python train.py --n_layer=14 --d_model=768 --n_head=12 --n_kv_head=12 --head_dim=64 --d_mlp=2304 --vocab_size=16384 --activation="squared_relu" --norm="layernorm" --norm_place="mix" --norm_eps=1e-05 --positions="rope" --rope_base=656.0 --rope_fraction=0.5 --qk_norm=true --attn_scale=0.151 --bias="none" --tie_embeddings=false --parallel_block=false --extras=["local attention windows", "short convolutions", "capped logits"] --init="uniform" --init_std_qkv=0.0239 --init_std_o=0.0 --init_std_up=0.0239 --init_std_down=0.0 --init_mimetic=0.5 --optimizer="adamw" --lr=0.000281 --beta1=0.9 --beta2=0.99 --weight_decay=0.0 --lr_head=0.00357 --warmup_steps=211 --schedule="wsd" --decay_fraction=0.664 --decay_shape="exp" --final_lr_fraction=0.0 --batch_tokens=[65536, 131072, 262144] --seq_len=1024 --doc_mask=true --train_tokens=1491000000 --steps=12013 --dataset="wikipedia_en"
Each number is 128 + 24 x the weight over its row's rms, rounded and kept within 0 to 255. Layers, rows and columns count from 0. Numbers have three digits each. The size before them is the row's rms in percent of the matrix's.

# q: layer 5 attention query, 768x768, rms 0.0373, rows 488-511, columns 128-255
# k: layer 5 attention key, 768x768, rms 0.0372, rows 488-511, columns 128-255
# v: layer 5 attention value, 768x768, rms 0.036, rows 448-476, columns 128-255
# o: layer 5 attention output (transposed), 768x768, rms 0.0275, rows 448-475, columns 128-255
q488 103:107135144105110078144155109113167135133132125156149158135131151122171139098134100081155108154136110082144106122103097109142080108131083156108128176117189105162131117098107144117097136138087154118126107148158135159140115135149110107141124141133119143131138129117056140115099110129089127153118102120147102118105130116163119099134168164154099141093130121103103143105189136132160127117070
k488 092:118173140094099158117130139117172157128110154158188142131174151114101100101124100132161124121138139116121155178099108151130109153118139106111140173091113110147102116147158118147164143157134094126137084151108141131145158122130140123161118132134162127124116119175180120131101135180130112117133137140098169122130136132132103120142111130141108113136161123145105071165108157154141101141121
q489 103:115144140127140047120098148101138126101130149141117126122171115158165096138069129142130115124106111148129158129138149138112150140116102150104153115174115153126115062119128138135133116130147156119104129128088115152118094127088101101147117143137137136122131115134085123172108132107130088113104088148141139108113098175116133136108110113192114173120107140149080130144125133144117129130139
k489 103:130089179141146147136098134121108177107147147127142086133122142088097115139129170121164134075130106119150101163133127148154121092152118121077102088102094077144150135155135096119172129133112136132111152133123125175122141154116162103099139153135118127165168096127153172121109173180144129155092119124115130104113120144148118136114120120146157099121111130127139154110088146122169098119131
q490 101:127152109112149096145115117156104121126124156169135139125126164117114162108116149115114103095153154151130117162137148140123138155169127121143200102150121127151129134131163118132131132100098169138156139135107136135133142112128149160135130153120143079130137132119126128129121125072125103094125110159085112107123108099102169141158159141139156167119151155121127104153104146123169164117163
k490 099:160153120148128090109122109095123174089119119112133117125102149115105127084137179141125140136098136130086107138152124146119137153104077110151124144145103147119098132160114125121114137133137107092183181106107126096088138139142133123145101153134144116124136087150100103126162151143122083103113116148115090148159111130113158147121142130149133089136105111094118120099117124125132148112137
q491 100:130106155161139098099136103069155136109118084174112132146110123100123101124157125151142135154131108183081157101129155139129177105096123147116087107150085152140157090149114156120161131126096126104106120094104110130090105139139097137126097117179111135155099121131135104143102169150124127141150135155155155104120170149151167117149118131147140092132126119132117118171125084167091139117117
k491 095:119112122148126118133133121164117124143108140147151116143144142114102148119100110138129110122130138150140125132128075142120170119131131139146092129119114118147144134130114098115172175164123114127127128124118133140144151108110091130167143162137108164101106102152126075151126119154170120115117134108115138139133150141118139154110113193150121122118178170120153114141087141113135100127121
q492 094:133115132106141109135088065112090113100137114141100089149160131130107098137107145084147124140136141105116135095152127125144106109109151122101161138096129102156153111121125161110119156129110157137102086154100131142121168128161157067109120134151124124158116131106077110134138145094141150124158148154135137150134165167140141115143147154189083150132122117113118162125123112148123124141159
k492 094:123104154137151105153095156157142138116150121100172106133101116100094141120129135089120109128130165138146134154153138123151131149164130135112105095145127109128141089165088130107133137102168149116155090174124114143156173150109163134138138096101156137109120106151111103133135109151121121147113163139150166119131128128137125157146165126133152139108142108117148117168062158130125122139119
q493 099:108096103140073184116092095155139139126140088072127102110094146126130131100160100135143131109166168154073111181124130160132066075098137128121135154097140100110133183132133112179169143145132171148109142114146134131084126139155111134138126147145072116128141119138135135142162116172114106150077095139120134161115080106143146139143161131137158145113168116103164110116142115141145127124127
k493 102:100139087137143178148097162118138129155156132134111122110150114107124121126140043138095130137138093161154091083168170137118112147129135119146073137088149119127168146133087099102174133139113116098161117127106113145117111133097133153157111102126140124124126120099101156086095137156123134123174118139100093122107126112135178124115082088130156123120104122146131125161146101140120156110137
q494 093:146089169160190172114119147166130090139121139104147156197110163139153118109139113121140141127158164137132106119082148129132111121113126133134123105121150121111085152117148106134089120100090125115116109125099145112128162119121147112081120091126136111140140133152131112098085100124105187112172164155104080154123108106139075081087137170188115152132134144158163160127119156108115103110107
k494 098:134145092124181105137111189165114152140110132060109113077143120080148162134159127138147135124142168133155106093108110133159145142146162141126093118088118126091149116102150118147086121115085125136157147129126087166107163099113109097098125106092103070123060088084127126096096142160142074113140165105104107130106145094094086130104140105126138129138142122162113134149164099130139098142133
q495 098:110113127116119121147151126119109132149160112090136151156129121114133104105142080102159150128140125113084157166139121124094127170124080123122144182062154122151155127100131114138115139142135154115146096139162106079119104127174121106136157153120129129111118113131101091106165139174110122119153083141143125154094109109122120134103108146151120122103156165122154096092153121077121112166110
k495 101:118163086132115121122125093172147137136135145103175123113138157130154116143157124112116169166144151113122145129059145079143110180136089098138169100139126158097112140151165166134164098127120080147120148122115101136134109116099147116127120093178133105134098090102140096113104084113071183113167130156129125098079154152112149134143147116100114104126140123129137142107146144192153099095126
q496 101:093100138127137112090137155108130127114105110178129101125102113091144125126107138123140160154130129126157106099106166134153133116097128126093118117151099135161102084152140184145175161147166147156097132144100156138144137110109113092122104109151126132156113134167131108104091118134127158138129115157103167143099152136113125133104179128131107098166142120115112121096108170149095101153120
k496 099:161141139160084181134157147131102113117136102173103104152083081052106110127145133152152099121145114133122145128124111101105155095100163131093095160136100111117151112120117101109111143106131118130137124119134115127110145141151110088119150133104135183149160128083131168106117128120165133113126115126086133161120123105180135159141176099124101139149135090121132126122120166125139121120130
q497 099:116095159107130113158126117132121141159136159143146137132136181152099118156109128153105134152144148143117156123083113136156134078124113095142124102145123133152165142117088152126110110151079112103121136154137151161107114098104135104133131104189068180137177162096089166146122100132134127102139157111144157131141142137119094117123084137093132133100118165143194141118128119144151140148129
k497 101:088090208163128101111119155111135119094096094136126133131142135120094139148139109099116153123117090167193090149147172172129206130128169163127140147087144115144142137070113144130097128145082145142165128147100143093143145177098121133097158125152123139154197132146138148143093183150164166142091087139141146141152154181113137135104129157087115149152141173084124139132150119144120140148086
q498 100:124136166135116157131100148177143132120142126131176124111123177166096168139145074127130151089152107113139107146106153085127092132117139122144125063122131142111156108138124116112142093148054170104125109118129152097133155183107154131134109163098111144106176127141155159105161096142154156110151112149155151108092120135101120157116145151117118171150107142085133092143127156117145146135154
k498 094:103157125142133096116138114145127101162114126159133101095128134162190139068112147107131146148131137149105139124146115133137140098143137142147143127120161144126136092130097118116125133153126086097134110155126104132152123112109134149149129166102120104150165192076124157105139130092155135108156137069160103102130125125105092139135120141109149104126104122113107146150119112118135147124144
q499 099:131120103112089122125124116094078112116162178186089135134136100145162134133103138143153100134114123136097138127100156174134145154113160102084160146136111182104121059134098160160094106111144176145101108118106121100133107149126155154163187122172113148185102140152138156118102143097086148176141124116149134120131115150158077125127127069110142160142125138152101148159153092148154134154147
k499 093:107159121139128133138173130148128138138111146130149123116128103147115124150135150085106071150144107119117113142081161152146170134139141086127124128074106089119144144132080126157126143148118130151134118166151128157153154157149157124095115120112117158102157131139112132133149120164130133132147093094119138140122133147097130096130114113087124138149139144099104155066126089076116128138144
q500 097:125112147111115169151158135136142123137136102111162120130096100133136172094146133128075134132110132111112126163125105160144180106046114114128071140122152123151122115143096114117113106168110142140167147114132138115121142151120107104109144098156099122118119128172149139119086118131076122166087141133115139096124080133136086113111134110107158095098110141168113101129117133124143126148112
k500 098:126117128135153134148117153071156125107124136149133167137112101142112144154161097148098106170154127137146062135146101106113142113143180158119137122095074132112145146132136113156139099126137142100114164121151102129086126127097150148174178129157124148123143124123137129126133146141170159127099145117154095100136130130141157116111151134103115142190140150118127134127161133125112119139073
q501 100:115107138141107136077133153145124141104187137164114193190093116125062127103151117129153160150121164144101107146114127102151112154121146095116118114097140082149157177138140116116163090084116122126111136163084154139120143142116123126155126142134126088108103142160120075136121146141149094131116160139138115136124159140145119145121108104180114132098152119127127107112120135098117114117119
k501 099:126149133136132198123112156153122136130112075138111147128163166123145145140141110128098159106145149139085108113125122147126151147114167148108134135114142095087133139112129071179125102150131169105138135145130142122126118118114134122134109158098122114153132121112114124119116108121130097116102163113128107143129126122142139144115125103113163144141108144156122178146136112124115136112116
q502 107:159106091143082119105115151095093119114112142131110105115148134115115130163132160145148157142161098132122105096121141119121157126124174133129129145129104131148192110158123099132076138120133126147144127120095143073119150131154124153109138095156143180102106138131141165121119146091110176129150166106136132171186158151126128124103135145140127139162150147137101137152143133194130132068142
k502 098:167174141142132130186109105156132136110117166123138172147169114146100086123162162090096113109121130158130173077116094092116116151134112114091141097133123125114134131111109158108088144101165145103121132139118122173112087118099117135099155130115105114160117109146125101143149163116127124139142082136138120132140152121111118149147130101122162102120128128124124113131123136093138146149143
q503 100:113091130106103159144108106146145113142114120174091137093139163139145130126103110194142141124147159152117143148117130163130116081105166113139111133094084084140111143102131110142136123114147141114078153089117145140124138165157134137108148158132144134182188119092150137111104119142121158110104132133126152125124135146132146152145136125132132103145068152120133087143127092155139158124151
k503 102:099117137120127119165125126122092145115140136124119134088116111124124120121140149158116184095149081107150111105148138133104131118129119126108097106137158155125134133115100164134134074099118132127152136149090121089120113120165105126142094153122145141108146177103132150161137175143109158165143123120106125139122141164123111096069072163173129123099142114143124149099160127158123128129121
q504 101:107097121165128158113112130152089137137071142101118143133094117114104120137137142135107136133162079121161147123148104129110179127151097154091088139129139161095106133123112153116133133156089144134181138114135136093126140126140125165085102106119128128137168164152126145113092122127092134132093135120104137128141110083133150106106117210126126096168175123131150088138147179157148121115085
k504 103:214110135117164103149147133099155185128123144084114158110110108159123119105106087152110127093098131134147104101129105090120124105155136107094118122115127136112121131160124122106108140087119139116142162161121123110149136119077169122154159169099145083136086102134090095121186160139162127115116127113166153120090179115141121131113116159120129127154139164136097111129171097097147116178111
q505 098:103126127139099098145135117116120112131083112155092137147127092109116143109136101114162146135141111095118151158090129102160101187136096139091127140143154100119152127120132146178100120138131161105099102130150159129159167060188144092151077113126136124092071150113058122119112137117168131151127091105110162113147086083163155073115122163155083127092149135105092176110142149126101123101132
k505 093:126146121170080133133123098161103128144147079122136111094144133152146103126134085142162105112131142131083095174114112131129080156115070104102146129117128167136120136101156120132127149159110106152160116161130124112158138147143174124104128106130154137122100118161129084145114131184100113141111119137138181112119124126083117115114181133081123150168119128118090095114152134132109053160169
q506 097:120109100132085137097123123113151129082067123128068117162120125105151170143143128136149168134135143122101160117153114142124130094103161132140099158126111117131173132122125108108108171113107104144130136111140132168136140174143146139138118100136145174120144100143146092115105105127140142174083101090119128121106110131166141150106107137110116095103109142114128184119115120140131146096121
k506 096:140116152148114146136096126075115122120112145133116145150189112149145156121102072151104150098129122122129145113139116082109183134115180161136164155203182133108184121116124111147120151152159122130163163128127139139117148117170110144136073143099149149113129109151125156149145134143168118144126106134129120154118150104176118105125146151172106091109116127145092110114163141100133126110112
q507 089:101095155097100101154142146140199148142110156092115090135079151085121184137076128131087172121134140190106093147132129157173168103113123157125088127126157141176183147156143130126104133143123144143141121085174171139131126173144139145126111149115154140113187123125112156116129150158113128146103133103158117116141072142161134118080116162082142130171122167143144119117130157092107111130117
k507 097:115145125130123163155116154100113132137114171104115132083114113121144142186158104183115164069111116092138126151142107133127157144149164108106096094145125167131147168160107170149137096110138148146123180124100121179123139128089189112143171141131137114104163098076116165133110099071124157167141155131120152111129131099131106102137149187124147145114134129097140109107119116138161157157081
q508 097:133152125123134126102156120132155132106116170170147125109098132151162124126116116118100123123153139140100113139109166132136126099140102119117084084139095153146118118086145124153106120161132158142168102101095136085124148133141108127066128138129127134149167168176125124131148123121136132154160134121114140141107143143114172152124092116092121161075149110159133124131136092104161161097099
k508 095:131169095098123144165112136162134116166143088116131191112159114134109160126104174118176143134148117143133114160137161137135166091133208126138167109119147154090123100137115150126127123167139116155112132163075143136090145120101116148080156161099158103120161177103148121138113066125156100099109141128147116134105111122135107127112137138117125141135092124122153126132114108177108144111156
q509 094:145128143175164110175100126141151143094096099150149177149137140149159124155072125157081115123134133117148125116120135100098168149160114148129127108137091153106127112130149131087155193100110093092108154171099155115136095078130134109134147115128134106152123123108121119144133133132119134098115119124158134136106147101142097073126132113115106141135109128131146152167116141159163144125133
k509 102:146111109130179113149168099139120117118148159116123085125088094164144159123141131150147125152154150157129123128131118119100120104108127171148111098095118084094127169114207124129136163109132122107118112133167141119108129117138132121119131126166137108088127120166151146082138187130126114127144128149113140115094117087106113114111091076098159138142112116193111130114107123121151116138144
q510 099:100093155142126096160151156155101117151111110141136168145176110156157150153087157139093167117112139136150084125089125097111215127087102142096130117167136144151135120145091148078140103145128105115104130154101141160143136097119142088170100144104159136127085136109148110142120108073107177084110142131119116128159163116124109151106110154150148175142119136122103156170116119109160127107136
k510 100:132115165137108103130164115099098138094103141092161115091129108134144108100106119127152123121112168104136146135110113198139129098140161113127110128120135089167142099095129134138127149124134117136165145132182124152079134154148144117125119136102143161124083102147155132120138147118106104118086102105123172113127154141154066138128146134164126100133118123147123139134100132110123111121142
q511 100:156096093142131081114148147135177141126098118069111119127059128125094117118106128171118097126129119117094160101129120121099170132185110115171109134151085097135135135098186100151119116134104052151136110126136113145103105144136117128144101153107111155152129143129146110139156118161122116159121113138149106147160160157072109117133130137125138117142106139085141140136153130196096156147113
k511 099:145110123122170144135115124121109141167175122132123142159097111099129121182173117168114105134142131155144151127186121115108123143119110149140102117112190128139172180115166131148120127145108138150155124097158120118085135146091104111143110111187132119099118142111101150151098156156115158128148117166130090149106118126159174142110078060165127144143139111133138146139164112127085141100126
v448 101:087114130123124099151097119137122121145143115119098148116125145133092142156096104119091118105090106102112158164143127120172170099104127088126129128067138138133119167119118114157155132121169149145150100112130121137157123089144129121118127120156111159113106110122087092124145146181162117080150160123141114128111110188143152129112112137115168100135142100113110133126158119175074111122151
o448 102:123156095110167150124114150140136122111155098134126148094134114089101109106125116110112098100100183115172165143152128096154157161149138070143094117122144153140120162163141151116110130142121140090145130149097139135125136124118100116127119158096151125147083117151093138133133097098129091118167129105122137086110107143149143150113133154087167128127138116149211157131125169159121068118076
v449 101:096106128146127146138125122160169086144108067133120124160173165089136078144123143146133113156169062131207141193121150130099140135131103150108147092137138134142141132146125118158135123069149136150129113131154076141119166139123104129103105112153155097142118137154100119103137143118124140143136151126139140140128129165139089100096112125104109126075143160129116147126097112163117136107119
o449 101:133128137108120125134137120149139115143137157142124146170109147150127103083137159155096187135139152095109124188112124182125119110106108143113122143171162128161151128123121118121173119160095143106162077144129099118125114158134088125099129116144151131164143147147095128115121123110102140102157135144080126125146121133119084136045119136123124122103129105150161100144136181118143115112075
v450 101:167115116138156149136144136109148138135129103149162112116097161112179102090109159162153096118122129125107080093111140144119141111108104169132127105165108116087080120115141139149144137098092115147106108102111154166127091166107115129126097155116111147116103147149167152166140127115138162134113123117158118154106136140116137130130145122131101062112087163135122121111126067086186114109118
o450 099:136097113158099103112087151117118105134091147124142096156128127139157136110046154129116102135147086117100094116149116140106119085111113173152103129131137147143136106102112144102142163107103113149120079129129130128078153116154089149110089138143149169134171127115086154113129120143101156116116107125118107148117140125093116106158123124167095105153109148140082135133126137134163166135144
v451 097:166147137110074159103131097129118130157115136116112102143138136159109129168150125118097122156091085115102085137093099140117143124101185094118135153150128112132106162091138104118138145106134126125107156149180112100127162147118121136160103146129120112159170154135112079144134115144123137152138102171122124096110108111120126140137139118114100134104098124068100127147132118143111150160145
o451 095:091152114118166120146214123161109101182162093152120129166126131144111134114126127164138192146128120110132113142136156136170151153074150131117114121087129157130105135122129154126122140131095138148111127152113114160167127106117121128089113120134123138136134141102148118140138098088100098119141148127130100125139113147135163113174093119090141118129093135113161126115122133137170138176110
v452 101:125126103149174131135114085132126130129114141106156081126130124149118169131157134108132088138112136106139120108089142152122120152138117103169104156125137118112136130130123125132131124087115133122121155139121107144124152116104131119090139120086080141101121147123098105147154127183129162138093178144129113150145123133091118117154148141132139151132137175115135115105147160131173116096101
o452 102:129168166121134115146083140113171161144095131122152091146133148120180135160125114112104178129120171170108127134117114110120095124101143115147152136156173130108183143140139100137136137117144117139159131124125120157129138119131071129124122167150104124131137098171135120152131117160128105163151125116124124165120132101125115114114124112105155116106156083115117127135131097103155078103163
v453 098:132148120123119130139108142153149148145134123113170127121099091121090180177120083155164132114132101118116108141133138111155124165152100131163135104132133150122088132136167122110156087159132143151118159077131103147164137080141147088141122119196142172150129118169119120139108100083118146072162143143099166144092123132105145118155113110097131118109116192138130136113133136150120107105112
o453 098:121137127121113138198110184180126127136147081098133124191122122163143138100140124101077143142135157173101115104126165128142145090160121094125142163130127099144120197094098138177111136108130109120097136090108112132158173122111105146154131144148110168149125137134144129116147166119128116118160129173092091109127108148155160133103113117125145120145118092137121101113134137126125113173136
v454 097:119170107168114113150181112109146127107133144092150139147111098161125138121098169112131132130100121089152086119132106146137131153113092144104151102141133106129091117134172137111138139143139125109145116128157150164144084133107120106150127126147110108165111110098180086105133115133138146142186087078117083125113144163119162102154100097091136113137081154069129183138158112123125166118133
o454 097:057147124126121113143135115123131098076097124145132128152089134181141115093133138142127114143139106100088113110152125160157130127123097124148103144122145120151113095083133147139121182116165088117167070128090132133129118114098135137135169113108147170122138069165136147126126117128174156117133130146085149158126118127128134132142099151107131088132077128133136156133111142134126128141117
v455 099:137101137131159149145159094103115100146121105158130117090095090188150106130173144132101109148087166129100134177108089125147107185140142080132121154084107135139128143182143172090170108086104107117095141129123142087101114108104128166129144138141138090101126157106114138118121122122152142138076154149104138136170114131142141095118129134118126155141164160107113095124133133147157124171183
o455 097:079117153125120132105116094129093133096124151120098111153151106148156111152108137119106141157141136138124147129140159135124075164116134163119153127163076092131148128112114110100142123112156151122154141145147143115094130114118119103127141122168103140119122140165127115124110149140102118151102113124109159154111115154128126122138091114153133139127155108149130155147168098082144136108141
v456 101:123155119122101119137150115163141130092115122119110140147125063179111171095129164127156134144110125137132119113155143136142134087163143132141114144157143178103161124142131147138112097124139093103157138142108150125083131106091137149130146140100094161116178159084140139116119139104089151096162114120169149143084090103069107155183107123142154111128095096139132136131100097123074089080154
o456 101:133147169158153113136107134095155150149133115154133137107124131087127115116098148149115139139116116130127117179113141122157182101109123106154154111090165141086145087123153152083151144123143152140126132118183135116134104127131118102127125180135139139170117097120122150167118104089125158149119090138128162106092108153109102113206119109129126114115091178139104140129113145155082118122126
v457 101:111082150088118129109103116123157115128140129150148176129174117089121097145120152106118120108155122160166139192161139131149132148118095137186127114117128120171169104117142147155137118102150138140087115147113161091180119126142134176154118134123137160167169155164131159128145142129130140139125123077164150122083125128120140136145117120167128082125133115081123098122127144170151126126107
o457 100:162086188161128157150166134169141160102106137162130139161168138100119137121120125131176093126142185120088151156084097140159132156131063126098136090158095130169147110134122184154129084150137202131131130112105162133163126138138119133104142133134098130092128159110118116101138130165125121104142130143104140125117137121119135195094134129178140083116084129124128142135126106166114107105085
v458 098:080120166145087133088162120147084128106080114088180169098119142145110078121148114123131076125104142081088114125106094143136144156139109135104157123161131119089128116126154125129162103098091131122099123142170158098097129123095091134107129148122114118159164149142105120109130118122097125154082085133117167112095099112117119108102166146118117151150127163141097113140140162071152112171157
o458 100:133120135114126130079169141121141109111088113117098070104116153112165105153129122115159115119161083175128102087159112134150123159139125191137120126139120098112099120141124150128108135147093108141104107137134184147113119089107121105130127157139134149117154120112113111129115133096087168120098122143139126137111164139124144095158084117174158115136103121125156161160118129141115158125126
v459 098:123121124113114105125132092151109168134135088117147099096113158131120145153132076106153105147132158130108098138131158132144131094092107156150113139144094157093159144144106132114120112142117108144139147100133150151139143145174124106117128121115113163125156085116143131131109110148108119167162102147123145138127192103108149103164131132133139133138140100107149109083169121163094136160121
o459 099:112141090142082123136097135101136141134140137127127124114119064122137165088136108129109088108141181128107126097126154126115119146129162141163116093083086093138136135142103158121144121110159089108099161117108100155141148127141122137142090134154133166142135132124108151149105147108135123129163133151171120112176136083116145145150127131081133143104132163122103147108083093172133087127143
v460 099:092133155132124129119181112192149144162143103150174178101106130125115117184125110126144152140121103117112135117118118111122152106165153101143125100094083113151132147147108124144142140134122117104130115144153111094153165150075105083112124115161098132167157107124101112124129101168162095114136111158141175101124102145150147102116087112116130160139086124143115139136123059125117173144127
o460 098:153102092129118134130145095156089084115141115191113134137184111168120141112154121130115141113123154144134096076118136116116142106147184133145120162125092130170115101140088138161110128110135106127125168135157095129113115155133124137116121111133148125125118176129115115130112105095136116139133130126129107130149134152114134130125129130119115129147071161124116151119146115161136139115140
v461 097:190125109174120158108129118101081128107073181160119145123131116158096151125116188134148134123135112132174151160121101154105136135141160163154137166102141130103112155173111068109139130107108093126130150100098106131100105116153108137187143107111174093089157153149087135104133150151133152124072115158123105138128104161140136115141150116150109135146119156130150105120146120121125192164123
o461 100:091112120144139080119171116140112128092138123140137159163125087161118136094160129119121116139110096129145118174114166128109144095134158122114119166102132149113060115107144087149157112152119138087152117141118143115115120131121094135157094104146116124128096137152119142123123143156117137155140134128144172117141075146158126134113116142165091129130128138099114098087176139087117128153124
v462 099:115086151145125109137159159154125083063138158122170142107124101182102122100151094147139154100157120130132154124108141141153134105137147139093122156150140106122162140076161116116116159129113144147133111136081170102095151104108092170114152133107107121147137140153108154087137118175151127144113130141127149141114135103113113120129129155130088110151109135119167120087106158171125077108156
o462 100:165133126142128129104147127132122154055109099117081115110139119146126119113116153149114101095143106090117138137156103145132123110129103103099132118097159145154146106137149134134106132157123135137147125146139165102153123108154141141176103170151121152125121132108130160104126148121045148113119094107124122142127139166161116149115075103188096156110094128107114099164135133174090165130104
v463 098:132119151132112123149120172115166153113148166137164081102198095141099117139108167140114126125148131152163131177148124150158129128150056137114130096123138112133134127168154155136091123164108184127114134149105131128141157111130130089135141126092157146092126127080110151076150147101123133131149124146125121163102138143143134097124140133136169148097094108117133128142141149128091155128128
o463 097:134115212137114107130142152171152135129148114079168145148098108138149104118165123137131133105129151119132148155113109171111096106101110135090131079132121080171131119091110134124184143126125187137120146104123119086160168170128130128116175172137114128101150092160134096109094156189162138090109100100105101128137110134112116131080141127120097092103127070127116102137090123113111063120067
v464 097:130136123120113110123140101133124125129141136124161111141118092160118143161125103165108109104116087125152108135115126128168150139136090131128126106140146161123157119084091134136115104120094115114133128127114106108134128128101072165107156117134155115120125130097114120140095174134116120133141104109128114092099170100194136110124132146126140122126115134151136124106145148105150087126156
o464 097:161113147170110124137166133125095152113155123128130101111145126128128133120127155131136114117132104110154168135152059113111144176085142126127139114116134157118103136144167149058134145137166114143117130133116115104160136104128155132108111153080131126173107090144147123171127139102116158127095110103145104096105135117134101122139155149132112149142161106108093176134157152123157118107139
v465 103:132107164157167106143120143154163140129167124116123115132133178132188115114122183116129103126091171083156144131163092168105113108161117126119139131118151148155102121093152098145079130118165117134102153117102126106148187109094140074157166117107124141138131130183124111148138152141077146109129145094105111142094118185129128136141121096111118180150127157129148147080074130114107109138152
o465 103:092109117100174148153057112114130148089157164104136135131099125129117144132207165157148112112167140066123137081127124165134111113113095101124113132125106120148174154124144158186123121140136099129119132136096146124111100125115118117155119132129125157121114110089116122129104103103095103129111122125133149126139123119125122135084167075139134170169144099124153106141143146155072155099128
v466 100:127127121083078099094120119111111166097157097115141139109128115180091122135079081139108125100100120094133136119157146185143098145117137144156168112165139102107133131176132168117108119139088118164138149140106086109125136104133158143129126155092111132164134080140129136128104126081106097126125150139094126081147120160163111136116120102118136131122128085124127139169184097112130097163146
o466 101:138134123119165130109169120143085118106140120148108122143141136139133114136121132149169110099154118101137124107105131135141108151105181107103127090132093110163165134148094101115145164112186120153088129149136087130173144130130175123157201127125146127123141137114208148129118085057137140134142140138108135116108129109114151157179091142109150127162095123133118134111122155118128107136179
v467 097:159128154154109130131109123124095137124105142150162154139130157127113136148130177082160162130132110105072116155129136113110125081153148128176107105159124097149087099127162101131127113123133117142112106096071131129115140169141187126183097144133113113132119112102135112125136136113121114125106129168106201134089140116100112159114126129132118129159069135154159103136146092142109122112128
o467 097:131103134168100115157094126137115113112126096116155107134119156124159107158137162141110140111138149135105086142115119133092094099124172114082097170147131081066113117118136106120120182102098142133103099154164146142089119136132087112138155119156140153114147151128109110135126104131111130151125140123105136117125191149131119148141146105111177130129101145124105106108103170142143123118143
v468 102:099143136132127104132144144132111148127159141129190097136091122148093114108112088097119145117149135089172124148131093116164091153157119127129155170142148137069134130134115142096110132087147128075142171098169143110097141114115140136100116125123081117109103171131104128114124147129108117142146095161162098117146102152096092138162115153146177116123091121122139127146153145149135135124137
o468 100:127225149129135122086155114137142165145146116088140114144085124105105088145149144137129126141110157124134121128126113116161097131109147145151143134084142136128119150119096157123166140129137136118137102138168126153125131104123137107124155110087126147162111123137133157139131067116086154108184116145084112156093118139127122133148109141140140121106118117145159136126135172139142070133158
v469 098:154156100152116111135132135125125147153128113146091110087113159122117137099139093122097129136113119117144150114124158116162148113098135077138184165065123140140097118151096170123115156136144101136113140154105113154127057142129119162115129123146160113102079145105131135150127085127120168127161167122110131159116175116150143116104127130112129136092102107129136115102133108173109150130090
o469 098:092175111127139077148127121124137089152130149207160180139135129135102135158146130172102097160152147140185140151104181122155147160133090127148151083125081177160132134128113132129122145089172103129138154172128124139123135113105090140118171116156110132139109153159111111136138109116151140144160126132119127110121156105149147136140128147159132143113131155150168126150100100116124116139155
v470 099:103121111156130110149171138070122116125102129105171133088120142097085126116131149102131130142068135160151171064144142134168140164074136114138109156108117138136157112121113153117105146168128129105119120138095146129143109145091133140152167131124144184126100126063105124132122155144092135103142148129117135148155162112178129124168138139113109135130148167161147128148121148119140176116139
o470 099:115134124108147130090115166137129126118132129139096133105148138144122139093120113125144141125092128131092124070133129072124152163130153149156131122141129118158091168110123079139106132113116131127099149140121162153145148142111132132098119111111094141146094153115105150139123159123158101088126156111152137138125122100090157142142136118117118132128175111133153124118137110115133122156086
v471 098:185125107132157117151142123146120122114134146134153095089170144173164132143090132110084137122132129088174148089163144146114128109152152104123109134105143147113132132158150088094110120097160149148159086139122106105139084132114095146074123128088149148101132189111168156124116118127082127104168097118094097134068148094132158157125113110138096100119088104110140116118155081126149095111130
o471 094:137154129130168119147162158108138129098108111138127132141135119148086102104142151131087137121117153097131126124116095156147127150114118126114119122155119113115174095097127171137170164134125123125122121105130145152132122145093131148118129111135156104134159109136141150162112084139141100134121078109076132146106095167124121110141113061115129141122108099084142152082139191163076165077111
v472 097:142130114128110130128155163101098130137121092120128140121125100139069122111137119095108155139160149182109128132109149150180146141122119130108131116092163085157116119124100101151128135112148147144141119141141102130091099143122141111112143109169146114137151123098074155163128158121116075135144141177171106151112091116113162162098105115159166125104141120142108135105132137116136107097091
o472 098:135140153107085114113097126136098116157141137149136127141161136138133141166106083175134152124126134186202143156122111071124096127159142135134160120136128113135095137120127109132124148124140135138122117123105092119143148145132122151129141128119144110143126151179129152117160152163150126145131116151116126145126144113145108117132143176139166105122173106104121088121135146098172095134119
v473 097:127136163150163104133099088101137116129113072086146085092094156126138113109122110121086121123175108121162143102120117109136113138131129088121120150099124123137140124145160105143112157136169153093153112129096142157141097132124106142122127110101137150088115136154104104125127109127115166099136094081145134147139175121148180167146072126131136120131088115136147130087152116138126133077140
o473 097:107154154138104119109102149145126097144095106120123119121136129138148109105127149151148133167121183073124114122137138123145136128180086151148102080103083114121171119098115141144109136121096119102115114151121098115151136114176149110149137116107093169140164112074133124149125142116117145133120128108098105157144139133151149125130138102167121145129140092177113156155120162172115128141110
v474 096:103136136136096143108155129118115142127109124139130096143126099146161136119108140131188161163115125142170150141142146163121145066106133175114116080095120084140112145126125110126159184155159117111094131132151158097130141099111120082139139118096144140122114088140142095146150095114132131115118117126142126123121147148154121092099180145150124140145155153136106151147122098112081149142077
o474 098:126124156126114171107152120155071097120176157134105146101139163106078149123186130125115097125105113117105107091123128086133138151146165123116130138081110099131109150173155133147151117142109136123160213171108122123126115156108136148121166126172106141129111151118149125148115118134136124126129143171144128134147067133143159162083098091078117151134141094115152076097135098113094115121122
v475 095:099098136118140123156141132111113147083100104139157183147129090121167122088118165102146153100084158104107142157137118125126133151183113108092147106143076144125106138111132089102154103122116076128148113095114123123152123141096161122082191117161111169140129180141123114104119140108099148116154163072132134136157101090135125161159138162105157121126108127124143101113149129086164156089146
o475 095:154112144117109106127123157113163118041111125143141157065168134090121114135128131123136118126096118114121108121122114126163165160187076103116151148107094139124129135105146130138120149077119146155106153126121150136142073118106122132130146161134091153144134162150176147141110144158095122140100110163115133136134144114143123159171084137096136106134115140119122110151138134167112128104107
v476 094:086120140147125116153136146174138132146122093114107127112079174168085099148177119126108108125162126143167096146128138105138084118118127144113110126127177139124128109140138139141131142133123151116070158120130113097124130140119139153115127118131112097110139122123097125147129151159121151164145104127150135123133135121147154141104150152130136158130148144166130137128132115099150072171194